Weights of a small GPT-style language model, trained from scratch on English Wikipedia: 5 heads of 32 (1 for keys and values), a variant of Adam for these matrices.
Each number is 128 + 32 x the weight over its row's rms, rounded and kept within 0 to 255. Layers, rows and columns count from 0. Numbers have three digits each. The size before them is the row's rms in percent of the matrix's.

# layer 2 MLP gate, 448x160, rms 0.0742, rows 89-100, columns 0-79
098:068167125187182063126145162105097110129146141131093127057141157129193127095092132110147142157118088113158204161082120164096168108150132125176148143138122200145111151146090082153078125055126085111057146085163120089138106078120088120125065100
086:126133086174073138112118126138106197084203163061156164139073089176124099113124109102161079162105140136110107198150112154091136123093094111120100130099153136129210150151087158166138158101140112164113091185088131067119132150171146197123157159
102:151088110128171127162072098190167126078134164093102088145164154116139153119164157120132103170128125132191092140146144145186099170130154159145132150127140147077039086134142123114182125198183185167120139041108150106117067134133150120145119135
065:125155135146145161117089071115147104048081135119110140110102096150164098135156121138160130121150188144148094129093130162125115109186098062138183175073133123160170121181120095111185112130068111131138115107102152169136161090098116171123147100
111:148089140092113121170103151184097161100191169137137121146130146132118161116140111130115145113117169077082133138146132152114186115095175114143107097076137062110101140076116039135169131118086104099132191111121141142111100144067137133104040160
106:116143098105140127122118158132110131111093099113150182086095148093134170118130133140062139138136169126125132106097115132139125140138182127116149151156121101188169116079141126146153141153122131135097112158100145195119136146126118084100088085
099:084150160112118115138122136134149124072142165140148107178157128145128126088147130095155169191083161179101118157102083152130134183126142111123172168148135177147077172147143125082121114048080092086079118070086086128127130108093107097161144146
084:149073101050146141124147117205171159073099113142142170106100129140114152178174100134114157165167175125122064099111158129165125115128125122083173104119126137184104152106111166119134121109129114115108145134101132078140105190096109113153136167
096:097092126150091107110214145122105115075147223109082159146127198126117155106097109100149163165143158162149172103129108160126176130131128143134166149129098065153084114186126156152127123131103151149070152127108114091152044117128096111141139133
098:123114127122165100121139100175111091104116148101122118154111189108137114145134169131163090122058100109103159183071147126161117111139121085107158134076144137164123096123119075149167134109091204180170116104106130076073147084127132162104128196
096:115101126196146122132109103167154127127120099105106110069180108100116105147163114116114154173138170078144165124049110152141125130143100126120156124161141076179090123137121149085119153091070118119151141089139096098140114135110050102173106124
123:115160093148182153151116164123131165053118152123164172084111097145120178101099133083153171150134138097188078135081108129120164177145093114123113195131111133080179130182082135100150143192121114120039066072060105112095088204100129150161147100
# layer 2 MLP up, 448x160, rms 0.0668, rows 89-100, columns 0-79
101:136165068108104146165145139138068091138169150142133122122108159161144098090135084127187126118129157126128168186160174151142178146075102066210077139121149094118150138100137161080082132151125102138119150132144132162159101140069097112185161115
085:111104132105193130167076142122159139117080104130132150140109150054140110114122135095099098078155140154131100055163128099101124107129159138135138152120107133084150180126139094102135137208077120157181127181102161140149121138137117141080073065
102:125101123119103137122107102175122152132150100125089104143142184114124114081146173120177146143064113120151123123094141069176103147113156108116075123126139186127107041142096077190118119120173210178168144119153161124149071087120160150132103107
075:135112125082123137145130075109156146129154176098178166156112130140134162153160137147145167180105127228128091156117110138129127123074101104088100108102086122146190131106120166109128127170113139138169136142120175190113115070101099091156156108
113:083182128114141134093134145098148141099095057144111198148142127156136104130154161121097165129170105144128082071137140089160088182142119132079131076193147132152159138085124170109120138171120162106127047122156140130085153165129106104152156116
097:152157137100213128101162128122109126120161129106145172114135091090122125084178097115121140130124201145126136078051122153115129116147173156120136109158096115091105119062164115138111109169106131062132094149177146138126115136091127082106072071
100:115141127135157176092135124180112118194180186107065092118151164121131097128143090106099100094125112091139147172155178160080140129125111207130103126124094096131093173173104165135144159087081122141101165058149143117102140148135109151126145189
084:145151107150137126207148140105130098179112103126074093117114138046148129129135181141147128115113090150135082164152129080110114128075146173124105168216187094112151058145125145116146126144140124119152076150143140099102137146111119147124131134
102:052184133175140118097119163120188126195112067143161173114109085113148132117089099154123084072150160110129123109113080093103097051178098147173083108098090170076170127098089145088136136089085101132194152108126144166147126111115159105089090096
097:098143159165121108153115131061183113184120070162124101141134079170131091141144083140117143078150135146099149083089098083106131167100080109106106142171141139148157121128109145121057122046162097142114076173139134132160135149158131105136140120
095:089160120143120102142200094127136109148189169160141140139102177105134103086124157134132085095086093173107114142199144105137154098057190166144157144078117160119182137088114114153142129164179151126075138178098191133101169159096128135079106136
120:164084151169051135111155116099139110152130130105105097127129135131138065141152126157080047150119115149104172139175123154162064086175163123116140065134135128186057120082164111161152120133131098179166212169150157182148165066158116081103107132
# layer 2 MLP down (transposed), 448x160, rms 0.0633, rows 89-99, columns 0-79
102:150126161107224093103089115169170124107111099161139161104144110142106203098105093106128106152158164155162083094112141120109140152151168137072132121080121115108074129148113071147191114099107134128069167087147099101143180140126144109087146167
089:203078125122172145098095131156139122123178145112165129155075163097070124134104065098140093073134137103138106064143085119175088091128129099147141137143147109136179092117148154158134162058159175109155144146151134100152114160120143191099098081
099:106115157090062148093126093141139143104131104099087171089112156156070106135118130105131120174159165149122170134052168107117128128129136155179102150135143160115145116147117132137081000126128117131147122163111147132164166101122074146122140119
071:134128107148169123122170109137127077127103125128048071169117195117164156124144104122125085099148106114175103087138144137136128079118064169147168128077155144141097141120126124125184119161150152102120124176107139125096089077133071089086154160
111:104144139090178083170146182174147134094115086101180141129157127112127125179102098075140140083105168118112146148146112099186160126130088110184160107100147113099077150153115139139209148105114113137185146107175116098106109096158087109144125175
101:079169161105141069106147138132174077113163121107116112160182113124157109144131128087194191098136127141137143119116156147012145120144111124148119105127078158122110095188124136110121017154143129110191072109152131109193161112153108144107141167
099:095171115162167147157086143144183095124148194153112099142141109140128126105174099121145170171087122103061103171140128152102180138078106095065154122149127156114110105134148110116131214111165168108121085119127117063149119119097144132167209127
087:100136110174135155088112100120128108193167128099057136117131069113102104122105080131121152125137092084092155109077084101163146156096074115141095155103097131075115173117173099146122054187101092182137092141074097110106159154132179128126141161
108:159171131112129079101101192107128154129169094116184127064112102150101091184135102151077052115065195152133129153081127131229102155117164113165101147132128134127130112095096102086135222127107152168100164141127157133161190131087157119144136134
096:131121151124179129113198093162129116130128122077129083124119111103189104143114114136143135129117113154101082104123148127155156122098120157137173155108069106104063044142164066195143240159097133123133122116190125117150143200099130111130138176
098:146160101110115143102119126150148175123116119152110120185138093153179120161118139185142106131111165131121089170177140087187176113147094125142124115104129107107137131124095095182173255085106156061133141132106184136128159133137171138084104129